config.toml
n_kv_head = 2
norm_eps = 1e-05
rope_base = 226000.0
extras = ["some layers without attention", "local attention windows", "shifted keys", "gated attention", "capped logits"]
init = "normal"
init_std_o = 0.00935
init_std_down = 0.00935
lr_head = 0.0134
final_lr_fraction = 0.1
steps = 7115
Each number is 200 + 40 x the weight over the matrix's rms, rounded and kept within 0 to 999. Layers, rows and columns count from 0.

# layer 6 MLP down (transposed), 512x160, rms 0.246, rows 406-449, columns 0-79
276,196,189,131,221,160,203,201,238,209,178,173,201,156,204,146,194,202,234,239,242,169,178,284,181,173,215,200,220,227,198,154,125,217,251,212,198,169,166,176,173,219,212,171,197,288,215,194,221,156,207,153,159,212,200,242,169,192,213,153,138,247,252,228,160,198,212,166,200,160,168,214,314,182,170,226,185,205,154,178
241,209,222,186,164,262,148,174,189,188,152,191,151,186,255,174,158,207,205,219,228,292,173,255,160,183,198,186,239,159,161,200,124,182,157,218,136,219,190,231,232,286,192,196,145,216,193,172,260,189,208,201,207,180,215,244,134,252,179,195,242,264,236,220,181,284,211,219,164,217,179,176,200,232,201,255,153,253,290,202
176,251,253,264,184,202,247,250,164,186,216,213,163,199,197,197,239,190,192,254,194,191,223,162,182,174,206,199,197,194,252,247,202,282,195,197,142,177,120,193,195,214,227,206,180,271,247,220,205,210,173,227,209,216,179,223,161,232,157,209,142,130,195,235,194,134,235,208,188,157,150,203,213,153,191,165,233,245,185,162
162,150,206,200,128,209,190,161,236,177,248,192,263,219,148,209,183,137,233,229,168,207,239,167,187,191,227,194,260,175,199,259,239,208,234,245,193,247,219,115,211,223,177,206,221,177,180,191,188,208,274,179,219,210,174,204,191,173,142,254,231,167,229,207,225,204,182,212,190,159,201,150,159,219,279,281,139,228,214,211
176,151,176,256,218,255,222,209,188,158,280,189,161,208,204,151,158,230,142,184,206,227,173,208,194,194,206,106,239,220,176,275,265,198,154,231,243,188,198,153,236,264,250,256,212,140,168,162,179,146,193,206,214,206,272,228,194,210,142,250,197,146,208,221,96,234,210,187,243,194,187,234,191,164,188,219,188,147,214,210
182,206,186,162,245,231,239,223,136,227,189,164,161,189,178,313,210,184,222,167,254,156,227,235,249,225,213,228,128,245,190,174,233,120,239,148,223,165,179,206,192,186,282,218,193,209,211,219,208,200,151,207,252,235,247,268,262,193,147,227,182,227,219,191,192,260,190,281,169,246,211,163,183,194,177,251,170,191,186,195
172,204,157,265,205,180,128,225,221,205,189,212,172,226,292,160,174,235,238,218,223,139,217,222,206,138,191,159,225,183,198,171,122,175,137,167,235,286,171,173,195,70,212,243,186,252,195,244,206,228,222,231,305,155,164,229,162,191,201,204,144,215,130,157,191,141,191,91,145,161,252,235,207,197,208,182,235,201,237,143
219,167,247,113,233,210,232,186,204,183,209,239,217,215,243,182,252,165,283,258,186,256,186,206,136,182,192,298,223,249,221,148,235,194,208,201,231,145,170,246,144,172,195,154,184,175,150,195,211,211,147,263,195,242,270,248,241,210,223,162,196,163,204,183,142,201,237,113,243,158,150,204,197,156,225,238,215,217,178,204
205,209,195,200,161,204,255,184,206,207,146,168,233,167,213,190,204,154,216,156,201,217,228,229,172,214,134,208,201,153,185,193,171,285,197,179,185,227,210,229,197,237,255,137,269,165,143,196,172,198,297,167,197,218,219,141,178,202,223,160,204,196,164,269,254,223,133,194,238,255,214,202,154,228,198,204,222,193,204,199
220,216,208,184,236,210,242,126,201,233,254,155,250,184,262,231,188,221,195,233,182,196,288,190,198,224,183,210,249,213,187,260,174,219,235,172,160,263,143,201,173,190,204,207,212,206,217,160,216,159,211,218,182,285,262,185,269,209,143,131,194,184,268,146,262,239,134,142,214,211,250,177,240,166,138,219,210,205,151,236
248,243,143,187,153,173,140,186,147,210,149,228,182,202,224,115,205,190,196,243,223,223,179,209,258,157,171,252,166,214,175,166,171,229,244,216,229,250,218,224,222,236,247,209,238,210,233,197,199,151,202,222,204,172,274,231,223,250,209,180,197,239,259,237,125,158,201,121,204,96,241,216,179,207,122,206,192,285,175,289
264,205,214,248,247,192,159,203,249,168,214,150,233,217,221,172,173,223,268,152,190,232,210,154,152,228,173,163,125,298,234,181,203,207,238,204,198,227,240,255,209,222,157,203,133,101,199,225,224,136,327,179,277,190,226,177,230,107,172,187,194,171,206,159,234,240,189,229,272,228,183,181,169,185,242,181,138,151,245,206
194,261,210,227,251,226,249,179,192,179,244,206,163,236,242,223,216,187,156,202,231,181,165,179,154,176,250,204,74,266,205,200,177,228,176,202,210,102,176,174,202,226,211,189,237,220,269,214,255,165,132,188,208,220,217,180,192,270,190,141,169,160,169,178,191,143,171,119,193,178,196,178,226,269,171,217,197,174,174,175
168,115,243,154,163,169,221,179,308,149,166,229,239,188,213,183,216,201,272,187,206,166,262,170,178,182,220,250,179,232,140,172,213,210,166,190,191,179,252,167,206,204,190,187,192,116,194,251,194,155,183,249,218,217,162,225,195,183,269,214,229,179,151,232,176,216,261,215,138,200,120,126,185,203,243,141,182,195,218,240
220,188,203,178,191,252,162,165,176,254,200,187,147,227,220,177,204,158,152,162,198,197,178,169,162,131,208,222,223,165,221,225,266,149,275,206,203,212,256,261,150,215,191,256,171,163,186,145,209,186,215,207,157,275,238,224,218,220,258,204,242,218,179,181,177,188,201,222,236,274,268,157,219,241,238,119,222,119,207,208
188,151,196,219,198,188,252,151,221,233,171,188,239,225,136,201,199,198,243,246,168,178,192,194,259,226,203,176,200,167,143,199,235,214,161,154,214,229,192,221,239,224,268,134,200,132,183,271,164,196,188,187,201,238,280,237,148,222,126,175,232,193,214,154,265,232,208,257,223,224,196,274,239,184,211,213,220,242,261,153
195,208,216,156,174,225,248,236,209,219,202,198,172,182,185,251,176,181,152,249,231,169,171,188,262,185,219,239,199,175,176,158,183,236,166,166,239,253,219,266,205,201,206,191,206,126,282,209,181,206,201,172,200,299,159,211,177,206,184,188,222,163,222,236,167,205,152,178,266,231,210,223,168,299,186,292,235,256,139,146
237,216,165,283,216,176,220,129,195,229,194,220,261,234,173,206,180,240,179,226,215,183,225,171,171,194,149,173,211,195,159,200,205,202,184,233,211,292,203,247,239,139,183,194,277,190,200,227,247,226,177,199,274,200,210,198,212,174,197,224,144,224,168,269,198,166,182,145,193,216,216,216,220,150,240,148,277,199,215,246
201,211,127,212,158,266,218,190,220,156,163,179,284,218,193,164,172,257,172,101,175,189,215,234,203,191,184,189,182,271,194,199,193,118,243,97,211,250,230,197,222,186,215,217,154,216,121,179,214,223,185,213,222,205,263,188,225,213,237,197,221,201,270,100,190,149,219,131,250,195,218,194,39,121,163,157,179,223,148,263
165,198,195,162,221,166,173,139,142,176,254,249,213,244,298,165,182,197,216,227,190,192,113,213,199,238,183,183,236,226,132,211,252,201,224,226,209,206,210,268,211,209,204,241,229,226,208,175,204,151,172,115,153,213,180,270,239,215,157,266,206,180,184,187,182,190,213,238,98,217,229,235,215,215,236,213,257,220,158,217
175,198,159,227,190,262,155,190,257,203,136,107,180,272,205,233,228,220,197,215,181,265,164,221,222,207,192,206,234,237,205,188,188,182,202,216,291,208,242,210,193,156,177,186,237,178,227,120,209,169,226,192,183,218,211,223,179,240,213,241,80,153,219,170,167,226,209,252,221,310,205,269,218,132,163,172,276,169,284,164
144,156,207,212,275,150,238,133,160,191,202,217,260,171,206,192,148,216,222,243,266,180,159,191,192,222,196,248,186,153,122,267,212,199,241,200,143,237,138,245,214,161,281,231,210,181,233,161,211,266,172,171,106,166,221,205,184,174,187,222,241,195,191,198,236,199,167,186,184,227,192,190,230,250,133,159,202,203,210,196
129,217,202,186,138,229,184,200,177,257,169,190,196,173,210,285,161,177,217,259,188,185,177,262,167,228,177,160,176,151,168,222,150,259,210,235,260,91,163,153,256,236,173,171,179,93,144,232,179,190,177,223,136,177,183,170,205,282,274,164,139,230,159,268,264,166,226,214,246,235,173,199,180,187,252,203,235,183,199,162
177,209,177,246,193,174,168,225,143,236,201,224,191,263,157,245,167,203,141,229,215,173,138,167,216,285,180,200,206,261,234,226,209,171,231,156,175,176,191,228,224,136,225,148,201,192,211,185,211,105,130,116,129,167,260,214,271,137,273,238,178,134,224,190,230,261,230,135,215,182,182,182,181,257,181,243,173,236,226,202
220,132,194,257,193,197,127,233,196,202,168,176,175,176,167,140,169,246,197,211,174,175,165,141,225,213,267,224,241,191,251,220,146,235,192,196,178,251,127,182,193,227,190,266,185,62,144,249,262,159,228,210,236,225,254,225,160,217,139,230,236,124,237,188,205,261,202,118,190,219,170,233,258,212,212,255,225,226,257,153
244,188,137,186,202,231,181,264,242,175,225,211,159,259,221,129,182,203,191,154,206,188,217,196,157,123,185,210,144,185,188,118,244,192,174,187,166,167,175,305,226,140,290,132,218,164,205,238,233,187,247,207,189,176,196,207,211,145,213,165,190,177,208,168,136,196,159,211,225,214,241,223,222,246,209,197,135,166,190,228
181,197,188,266,189,261,275,183,225,167,217,156,236,232,149,274,173,169,277,237,203,241,193,221,269,144,253,268,229,149,215,239,141,167,128,189,275,137,235,111,193,192,216,196,196,235,197,236,232,124,231,164,242,174,189,226,220,247,158,192,139,200,190,211,168,175,132,172,220,163,226,285,214,116,301,224,148,211,156,189
152,241,134,181,227,209,132,220,179,200,204,244,193,222,182,162,201,130,153,232,221,305,207,181,269,161,216,236,191,161,168,245,197,178,211,210,236,249,225,229,165,259,144,158,223,159,217,181,220,236,213,207,184,211,123,244,202,154,188,126,121,200,192,247,193,186,138,187,233,243,212,225,232,165,166,139,189,214,234,246
144,218,222,261,265,159,133,226,232,286,161,223,187,169,284,157,181,216,133,162,266,163,113,233,188,170,218,224,246,243,142,200,219,256,104,250,248,166,278,201,223,250,139,284,226,161,176,196,197,217,166,235,187,120,186,209,238,202,208,229,185,190,150,137,220,190,220,173,229,173,213,183,161,205,165,161,134,161,205,173
212,190,214,75,233,211,139,264,181,192,128,230,295,235,186,158,199,150,208,195,139,133,238,196,207,156,175,178,178,182,234,199,204,155,194,223,219,311,200,254,236,220,225,272,175,183,154,235,206,202,156,164,180,183,244,142,181,143,158,235,228,224,218,193,178,225,204,157,149,172,200,245,194,208,162,271,125,156,194,190
118,237,168,248,180,218,216,201,229,170,136,183,219,238,205,212,173,244,177,160,178,177,215,177,215,200,225,227,225,170,211,221,267,164,164,201,154,223,189,173,191,227,207,257,139,116,213,194,205,235,254,216,177,113,214,170,233,219,222,158,210,132,191,114,209,194,182,232,160,215,243,172,209,185,285,246,259,183,189,203
222,210,223,221,234,206,203,178,225,191,225,221,178,222,119,155,274,225,250,258,144,252,231,206,148,210,174,151,175,178,226,242,201,186,215,223,173,205,260,179,203,142,194,200,229,243,216,148,214,130,219,224,190,195,233,187,273,200,174,190,147,166,153,189,175,208,164,208,161,199,228,176,175,205,140,245,223,103,179,239
239,231,255,172,206,154,148,217,149,237,244,187,149,189,185,128,216,194,209,205,207,186,173,209,206,165,241,208,252,144,256,218,223,244,195,214,135,277,246,231,168,173,265,198,195,157,138,166,134,191,169,198,232,143,164,169,192,203,191,167,157,144,201,216,172,264,281,287,174,221,255,161,182,290,133,212,157,212,195,171
176,263,137,156,159,203,228,181,177,96,130,215,141,212,235,203,273,222,203,156,172,231,223,243,186,201,165,194,260,145,113,228,239,216,140,182,219,159,206,230,214,260,240,208,171,255,171,249,159,134,243,189,227,181,176,192,256,186,183,228,214,175,265,133,220,253,237,171,213,204,181,130,211,245,203,173,124,180,219,168
154,183,248,101,170,113,184,209,211,235,229,208,238,208,156,109,241,215,143,136,252,240,254,223,218,225,217,273,185,212,164,186,207,130,232,222,185,197,247,248,168,269,207,191,260,220,234,220,235,296,182,194,185,207,205,233,134,182,223,185,159,247,154,167,210,191,243,147,188,239,256,181,103,198,175,218,222,218,208,237
210,131,157,169,228,254,206,143,183,222,236,154,167,199,217,215,254,125,211,221,145,193,181,255,250,173,262,203,190,233,134,205,180,157,135,231,237,227,201,221,183,186,242,220,274,223,156,191,212,215,227,175,236,163,196,136,199,224,203,183,189,199,290,206,218,181,220,190,205,175,161,231,177,184,223,140,200,199,233,220
166,190,199,164,240,265,249,257,257,179,132,117,185,170,223,250,251,232,172,193,203,189,200,142,259,212,193,236,250,195,125,217,174,284,218,183,210,184,243,196,298,156,179,120,200,156,181,168,169,172,214,256,175,214,202,164,268,190,262,234,201,243,141,191,219,222,222,213,206,176,200,237,274,208,193,112,241,182,176,213
222,260,204,229,227,212,214,249,221,224,193,253,220,211,245,218,252,229,199,230,234,182,191,122,237,210,175,241,134,125,184,176,194,290,228,205,194,129,199,195,271,191,241,134,205,243,184,201,229,259,213,177,152,187,257,217,224,182,181,267,212,202,207,239,213,202,199,202,227,175,120,212,168,193,227,215,225,168,186,199
221,142,278,181,110,240,211,212,178,206,175,151,150,217,262,166,236,240,198,208,169,212,166,139,217,141,147,157,280,258,189,223,112,166,208,270,260,181,173,186,234,252,246,211,167,168,111,197,151,182,187,324,207,263,180,142,246,201,237,201,239,269,188,132,237,258,210,212,155,187,179,180,193,283,247,148,175,157,213,188
277,114,177,81,162,207,227,200,102,249,240,227,265,180,155,250,275,193,128,194,229,120,224,124,242,218,181,189,181,183,182,157,252,178,170,261,156,150,163,178,214,164,214,243,176,204,209,207,261,154,190,241,200,201,158,204,266,180,253,209,204,205,178,251,178,161,199,210,128,111,197,172,204,245,217,227,169,204,220,282
197,293,239,225,281,164,194,182,236,140,226,271,193,177,175,179,210,262,169,226,263,245,138,185,214,246,244,209,114,119,213,202,181,192,230,203,229,248,251,234,185,226,202,133,192,251,234,143,103,109,130,148,241,196,185,162,173,149,223,173,202,242,237,271,149,183,172,113,240,188,220,211,165,209,234,167,216,132,264,201
221,188,201,180,272,162,219,300,211,200,232,200,168,184,192,230,216,160,249,198,210,234,164,175,185,137,155,140,217,233,184,166,150,185,180,250,167,176,187,229,177,302,213,220,186,248,219,187,134,184,214,171,222,154,185,173,194,93,161,242,190,207,228,214,176,229,238,188,252,209,107,183,216,163,194,131,213,247,280,150
230,104,221,225,262,270,168,131,181,181,197,197,140,246,221,194,158,283,249,204,114,157,219,223,221,138,251,157,203,178,216,211,208,240,217,179,188,205,185,188,220,216,153,177,254,242,190,147,167,235,216,165,246,264,182,139,246,172,178,189,198,198,119,185,180,177,296,183,264,321,145,207,180,169,207,217,210,225,239,136
184,192,148,139,166,253,169,166,137,167,126,224,222,217,158,221,171,141,180,170,249,228,263,190,173,153,153,160,250,174,206,210,186,258,194,133,183,184,175,161,179,370,302,277,212,208,167,221,215,193,209,247,133,162,122,192,174,244,212,259,278,239,225,174,209,225,228,198,174,179,170,269,223,205,178,242,160,209,115,223
# layer 6 MLP up, 512x160, rms 0.145, rows 407-450, columns 0-79
241,235,192,222,202,181,230,190,226,227,197,179,170,273,216,192,259,145,189,173,209,187,229,228,240,243,131,194,164,186,200,192,191,183,224,171,211,98,163,138,169,143,207,179,257,148,207,197,148,187,186,205,186,202,243,186,220,280,241,196,203,163,229,175,206,127,186,272,173,206,259,166,185,239,196,202,204,203,221,222
255,216,188,248,244,251,156,139,218,167,238,270,182,74,156,234,243,219,192,140,162,153,242,189,209,198,189,197,122,164,307,162,197,196,229,211,219,227,212,208,206,203,160,150,184,236,201,223,164,207,229,197,141,184,241,95,190,245,230,225,231,200,273,192,192,217,235,229,181,209,109,162,235,180,250,132,212,204,180,170
219,289,210,202,192,203,135,195,192,247,185,206,173,198,272,181,236,259,253,220,269,227,142,239,238,138,200,181,140,167,201,223,196,130,172,290,177,95,186,275,225,201,192,199,143,227,211,183,151,240,134,175,230,170,244,212,189,228,214,206,163,204,132,171,224,222,224,211,182,212,271,183,198,227,175,205,229,177,146,267
201,199,176,201,278,182,163,133,199,218,111,209,235,215,250,223,211,250,166,174,248,208,203,191,217,212,152,212,126,146,173,199,180,179,239,226,160,160,193,138,206,183,151,178,201,139,245,218,302,274,148,182,203,165,214,202,317,171,184,282,81,228,263,269,192,202,205,215,189,140,245,248,196,244,184,215,211,172,143,225
182,220,251,190,187,273,204,173,238,271,154,272,143,187,189,225,220,184,234,197,203,155,188,225,169,238,236,162,150,248,185,121,222,212,194,196,253,241,217,200,203,221,189,188,144,231,132,259,212,205,191,267,208,191,263,176,248,285,133,200,214,218,214,244,175,228,234,268,176,256,190,159,102,195,144,130,195,219,157,231
176,143,255,195,164,169,241,221,210,211,182,239,258,207,183,175,245,199,149,244,168,206,190,181,180,169,277,230,188,146,210,252,247,256,253,179,211,180,142,128,227,227,181,246,220,157,234,193,190,230,221,239,162,252,263,188,219,239,255,217,243,237,296,165,230,241,123,154,253,143,188,193,193,214,250,159,191,235,194,191
136,172,191,223,213,222,200,259,261,151,201,154,155,192,171,164,190,257,126,135,213,218,221,231,246,254,178,238,189,152,174,195,207,228,126,246,224,137,242,198,180,229,248,190,222,214,185,219,226,239,232,199,108,218,205,223,273,246,186,176,143,190,257,171,148,161,208,137,246,199,191,145,178,128,190,207,160,202,205,197
183,189,182,157,177,274,206,187,228,236,191,236,198,193,166,177,246,229,197,225,260,228,189,202,295,161,227,236,244,197,165,283,175,188,235,172,163,237,209,188,247,197,188,199,166,223,175,193,152,279,126,227,169,230,182,118,224,198,132,264,205,201,179,232,238,242,146,246,139,155,164,149,214,173,182,228,171,180,332,206
225,158,227,211,197,230,151,188,158,308,185,216,175,211,237,204,218,219,183,114,184,212,162,202,210,241,133,239,196,169,144,230,277,290,257,205,127,177,288,169,173,225,265,131,201,124,215,118,229,253,227,224,181,264,186,267,192,254,228,222,254,205,205,196,206,168,142,239,161,201,236,214,231,190,162,228,212,163,167,242
212,215,144,192,179,163,216,198,128,161,192,249,172,206,221,255,217,219,197,222,230,168,168,205,176,247,213,126,195,223,204,181,256,204,191,238,170,173,181,194,187,187,202,178,201,182,195,161,218,104,186,183,210,223,155,211,195,179,245,247,161,277,235,262,279,251,188,175,191,195,204,164,144,217,247,310,222,233,212,179
199,191,193,160,198,231,233,255,187,205,168,151,193,212,248,179,238,211,153,150,186,179,185,200,231,235,133,231,302,269,176,261,206,229,219,203,170,189,168,113,160,170,201,154,196,177,217,180,236,173,117,177,194,169,194,184,231,279,192,209,196,176,162,138,228,221,261,150,229,203,208,224,211,181,163,182,169,210,149,235
204,261,174,221,180,167,181,217,204,240,203,230,241,152,210,177,125,162,256,204,189,160,237,267,224,188,143,244,214,210,146,229,195,220,255,228,238,302,119,210,171,160,270,226,177,282,146,244,208,288,253,157,259,194,179,251,188,215,230,170,149,231,260,142,193,235,203,189,218,187,223,173,199,177,221,218,217,206,174,239
221,140,175,200,189,175,216,182,171,230,223,174,245,250,194,204,231,243,152,137,187,210,213,181,182,219,127,168,140,161,245,160,226,78,233,230,187,216,241,196,201,207,202,277,167,212,266,227,195,159,223,237,251,244,147,98,207,217,189,204,192,137,203,219,280,210,245,149,165,189,187,235,203,209,168,169,216,243,216,220
176,140,235,144,203,216,188,285,205,178,246,218,245,141,202,213,242,192,123,208,191,181,224,240,266,218,137,171,151,240,206,163,219,246,261,173,194,167,165,172,179,199,213,187,277,202,192,206,185,221,156,186,152,193,211,176,166,197,186,150,194,212,197,119,172,225,197,269,202,245,199,195,207,226,140,202,181,232,177,182
170,273,199,201,175,262,140,214,145,213,235,203,167,231,227,194,269,151,197,117,183,143,167,212,194,163,181,223,179,185,186,218,179,202,124,206,244,234,247,166,199,188,166,258,214,147,197,168,139,272,229,222,144,149,196,195,271,309,255,238,181,134,214,148,179,181,230,198,229,150,149,182,241,144,165,164,151,182,147,179
268,269,207,246,120,176,184,277,258,236,226,201,262,183,232,184,196,140,179,229,162,245,230,168,166,168,217,164,129,148,169,172,191,203,185,200,183,186,232,137,146,209,192,136,253,197,197,190,219,246,221,175,193,218,138,239,193,168,136,201,161,201,148,216,196,187,286,219,166,227,188,196,154,147,151,164,187,233,105,174
255,162,212,176,188,140,194,132,177,135,192,248,135,124,183,216,181,154,201,260,234,296,186,257,179,257,192,234,219,189,155,171,205,221,194,164,233,214,230,176,207,154,232,245,188,236,169,272,177,192,248,246,163,190,228,186,195,177,213,226,171,226,190,216,241,176,229,152,161,190,194,227,145,246,174,172,150,259,222,254
176,232,204,159,230,248,236,162,191,135,197,240,168,231,252,194,223,205,160,191,180,278,205,187,239,211,218,227,188,179,158,219,206,189,233,170,178,161,143,226,247,172,157,242,225,218,155,148,153,254,183,190,121,210,197,179,182,237,189,160,223,190,161,229,187,234,193,194,148,177,206,184,218,199,232,131,193,276,210,170
190,176,203,188,222,169,217,238,180,243,207,174,168,184,167,222,237,220,145,158,175,101,240,201,178,142,159,184,224,170,164,185,174,264,200,166,278,182,198,126,209,202,204,262,157,268,175,180,252,220,201,274,162,180,223,125,220,251,213,179,166,204,205,167,288,189,291,174,163,216,236,202,174,149,195,197,216,211,127,218
141,187,75,203,293,182,213,189,233,210,219,265,145,231,192,186,215,170,217,245,166,224,259,225,236,215,209,257,178,189,254,181,263,225,191,299,203,260,229,249,202,206,181,149,240,242,166,208,204,181,195,231,173,188,206,227,159,204,121,186,252,232,241,169,151,218,126,129,170,128,171,164,178,160,139,225,163,240,166,218
267,224,264,182,245,168,181,191,205,306,148,169,207,239,197,150,157,170,130,235,146,174,189,199,261,148,215,181,205,170,190,194,269,178,158,170,188,209,258,194,228,218,137,202,178,148,205,183,205,173,160,211,133,247,236,143,148,259,208,201,209,229,265,130,128,198,188,218,259,182,197,210,197,169,249,220,254,200,225,205
168,194,240,211,206,207,220,148,177,246,173,164,251,235,238,209,147,201,85,101,243,197,224,190,182,210,242,174,246,231,173,163,170,140,146,135,173,243,157,167,240,226,219,229,232,216,171,213,246,218,219,246,210,269,147,203,193,230,161,201,146,239,236,146,235,194,214,198,206,130,201,199,180,221,192,197,241,245,237,209
249,218,150,213,178,164,193,184,228,183,254,211,255,238,239,246,173,268,219,145,227,153,253,217,211,167,169,211,187,214,186,217,172,271,151,262,164,217,246,219,235,186,172,207,190,138,141,112,135,245,134,238,246,178,162,214,213,235,152,174,148,218,202,198,206,254,178,274,182,159,217,178,276,270,230,151,173,219,215,290
197,146,172,210,229,195,213,183,213,208,216,165,176,186,159,197,223,222,185,199,201,188,192,198,216,229,243,126,187,136,189,227,85,200,225,219,156,250,259,273,229,207,174,113,191,249,254,199,238,179,155,116,163,244,169,204,231,205,197,130,235,241,176,281,230,201,199,161,152,162,171,226,169,232,261,155,272,212,241,190
109,193,184,278,170,221,223,147,150,229,177,258,215,190,185,216,159,145,205,225,243,200,195,190,150,197,177,260,257,233,186,217,195,218,279,153,195,230,254,184,227,243,195,156,251,114,199,230,207,206,158,191,213,223,225,253,217,281,152,203,231,201,158,270,170,248,240,165,204,141,114,202,205,177,155,267,207,294,175,167
135,193,211,163,170,265,110,132,211,178,208,138,130,126,222,217,199,232,190,173,193,227,177,180,160,205,171,173,247,250,87,308,148,198,199,191,185,208,194,231,248,178,140,206,215,157,226,109,191,207,178,179,188,346,176,204,183,186,211,247,240,196,246,203,192,194,154,196,167,246,167,255,157,157,253,181,168,200,295,176
208,232,249,194,165,218,159,150,203,259,184,246,187,214,207,207,182,205,232,221,157,211,230,117,158,187,193,212,230,190,127,228,248,229,227,251,257,132,196,239,217,132,198,170,110,343,259,112,167,125,240,201,133,192,282,195,200,158,218,246,293,210,147,151,248,153,102,202,179,273,289,280,242,175,160,223,186,249,168,183
187,268,264,199,174,219,190,272,213,236,164,154,176,216,164,174,214,248,174,177,115,225,88,233,206,210,247,251,170,128,224,145,140,215,200,235,233,266,171,247,184,153,272,208,124,194,282,229,198,183,257,168,192,221,191,234,230,224,144,220,182,273,243,192,291,162,181,220,195,152,191,130,184,180,178,95,250,145,172,188
216,187,179,183,179,193,178,210,131,166,165,187,194,213,192,178,243,203,249,181,161,235,279,200,228,200,187,251,168,190,238,182,156,265,123,226,201,212,229,216,225,216,197,132,198,239,188,215,185,234,293,223,258,253,180,192,120,233,193,127,106,152,149,221,200,114,220,241,132,160,215,253,185,169,220,168,186,209,237,190
160,218,260,269,194,184,182,152,185,213,233,216,145,208,171,235,176,197,219,202,184,244,240,150,234,194,127,132,240,187,229,117,161,213,189,185,260,207,193,211,249,140,221,156,156,156,250,207,243,193,211,198,166,288,210,224,172,188,208,169,228,199,211,182,227,213,161,189,184,223,122,163,276,193,197,133,181,231,99,188
209,260,190,243,200,172,188,242,143,279,163,172,184,168,255,214,142,175,178,111,283,194,233,190,194,170,208,266,231,183,124,290,220,244,161,193,209,195,217,184,154,191,251,137,201,148,197,155,189,216,201,159,220,200,282,220,191,196,247,133,221,205,190,245,203,165,257,266,192,154,177,234,253,203,206,158,159,189,244,210
211,218,243,246,236,169,158,173,251,162,195,190,209,247,214,239,199,249,205,215,241,211,241,208,155,260,158,204,69,243,154,105,94,241,183,120,199,152,197,236,214,198,163,217,125,201,200,178,260,206,305,207,243,170,222,172,222,200,158,225,160,252,259,122,263,157,170,221,143,229,273,156,227,216,151,211,161,169,206,174
209,250,213,207,194,214,145,145,280,217,208,173,157,211,178,116,223,175,202,123,125,164,137,138,201,229,172,249,237,259,206,208,139,197,216,242,160,261,242,276,170,179,152,173,181,197,220,183,281,170,207,316,190,247,195,218,199,262,142,157,200,229,197,233,195,115,175,200,202,175,244,212,219,181,190,241,225,177,249,342
186,215,224,154,201,264,136,172,142,232,127,180,196,269,191,266,178,261,179,164,121,203,209,232,180,181,232,154,217,252,192,201,162,206,193,156,226,230,227,160,213,210,157,225,84,210,207,194,254,192,184,208,273,226,204,231,190,193,216,228,193,148,214,149,191,226,265,174,203,189,190,263,211,189,211,144,170,144,221,156
217,198,234,183,216,196,150,149,221,234,276,215,156,202,191,193,178,220,224,226,201,295,254,307,272,317,239,226,185,182,226,232,212,147,196,222,187,198,175,244,174,212,148,193,104,208,154,231,220,258,242,255,218,164,174,137,228,146,201,178,218,273,190,175,120,186,183,225,254,208,192,235,129,165,200,152,176,220,205,216
218,191,157,251,181,151,162,227,170,240,245,116,214,249,205,205,204,241,254,165,189,247,190,222,135,196,190,217,155,170,136,211,239,160,196,200,190,217,221,177,68,231,173,202,223,223,208,269,218,190,138,194,174,186,146,185,215,273,241,127,215,206,138,218,207,226,174,221,163,211,154,142,202,214,232,268,213,137,187,222
274,192,269,206,152,229,92,196,129,250,222,216,180,118,232,303,161,266,148,251,162,241,168,238,217,212,165,218,172,204,211,310,226,167,169,203,188,242,161,248,191,162,219,227,183,239,162,223,208,264,195,153,237,197,273,233,169,270,172,217,196,149,216,221,189,244,181,112,166,163,152,189,234,142,219,227,219,235,173,214
197,212,191,305,187,182,248,236,275,221,176,174,143,222,105,318,201,167,234,128,231,238,176,242,202,226,264,180,174,225,212,176,217,176,202,70,210,194,184,169,130,165,153,182,199,191,209,169,238,187,164,151,192,204,176,209,169,183,226,137,219,253,230,149,156,189,264,169,228,209,242,227,179,247,179,234,220,220,216,141
231,266,230,180,234,179,143,249,176,252,187,122,242,169,211,192,198,224,183,211,251,222,123,245,223,205,153,207,180,204,216,220,223,194,245,234,129,215,234,234,226,189,181,263,177,112,223,196,161,227,199,192,213,162,168,259,152,179,165,224,177,192,166,178,250,224,232,166,136,139,93,179,185,181,234,309,219,172,214,188
239,249,245,183,171,209,108,199,238,235,173,235,211,158,213,126,187,212,173,231,135,313,176,236,224,218,184,226,258,200,213,133,154,206,153,202,200,246,171,175,229,149,168,265,244,154,242,176,209,164,217,257,125,185,154,234,180,197,253,185,215,215,185,200,264,216,173,185,177,235,255,239,260,221,245,186,202,243,200,142
161,146,173,168,173,221,217,164,266,229,159,210,226,168,235,203,264,177,193,185,183,200,234,279,135,248,201,212,164,200,191,207,188,226,237,211,241,232,189,170,205,185,169,216,210,202,191,203,262,189,187,198,110,186,254,209,204,228,196,154,205,211,100,106,173,215,156,178,210,229,146,142,191,268,220,222,184,208,149,200
151,171,230,219,131,198,158,253,204,156,159,194,174,254,203,228,113,181,271,235,214,215,184,152,206,215,245,168,167,188,164,227,177,205,190,229,226,242,203,198,197,215,191,242,209,175,257,203,185,225,210,232,228,157,229,236,275,207,189,179,194,194,218,225,196,195,232,241,261,109,138,211,222,177,215,205,219,233,235,174
255,220,114,205,240,225,255,242,170,175,229,131,272,203,226,232,192,274,164,183,195,262,274,255,264,207,230,232,200,282,229,203,225,177,201,231,252,200,274,149,161,149,193,118,201,222,220,211,166,167,190,167,168,197,225,229,193,243,228,151,75,270,283,226,141,155,236,176,132,168,215,126,189,247,316,162,235,223,181,230
169,196,145,266,82,212,175,215,247,185,199,141,216,248,204,211,199,156,142,153,131,201,219,147,181,232,179,190,161,185,208,157,275,236,253,196,302,129,168,136,230,238,215,219,197,206,244,313,282,135,167,195,243,155,203,151,310,82,146,271,171,153,162,129,237,254,261,173,155,204,185,261,176,232,207,161,202,288,242,239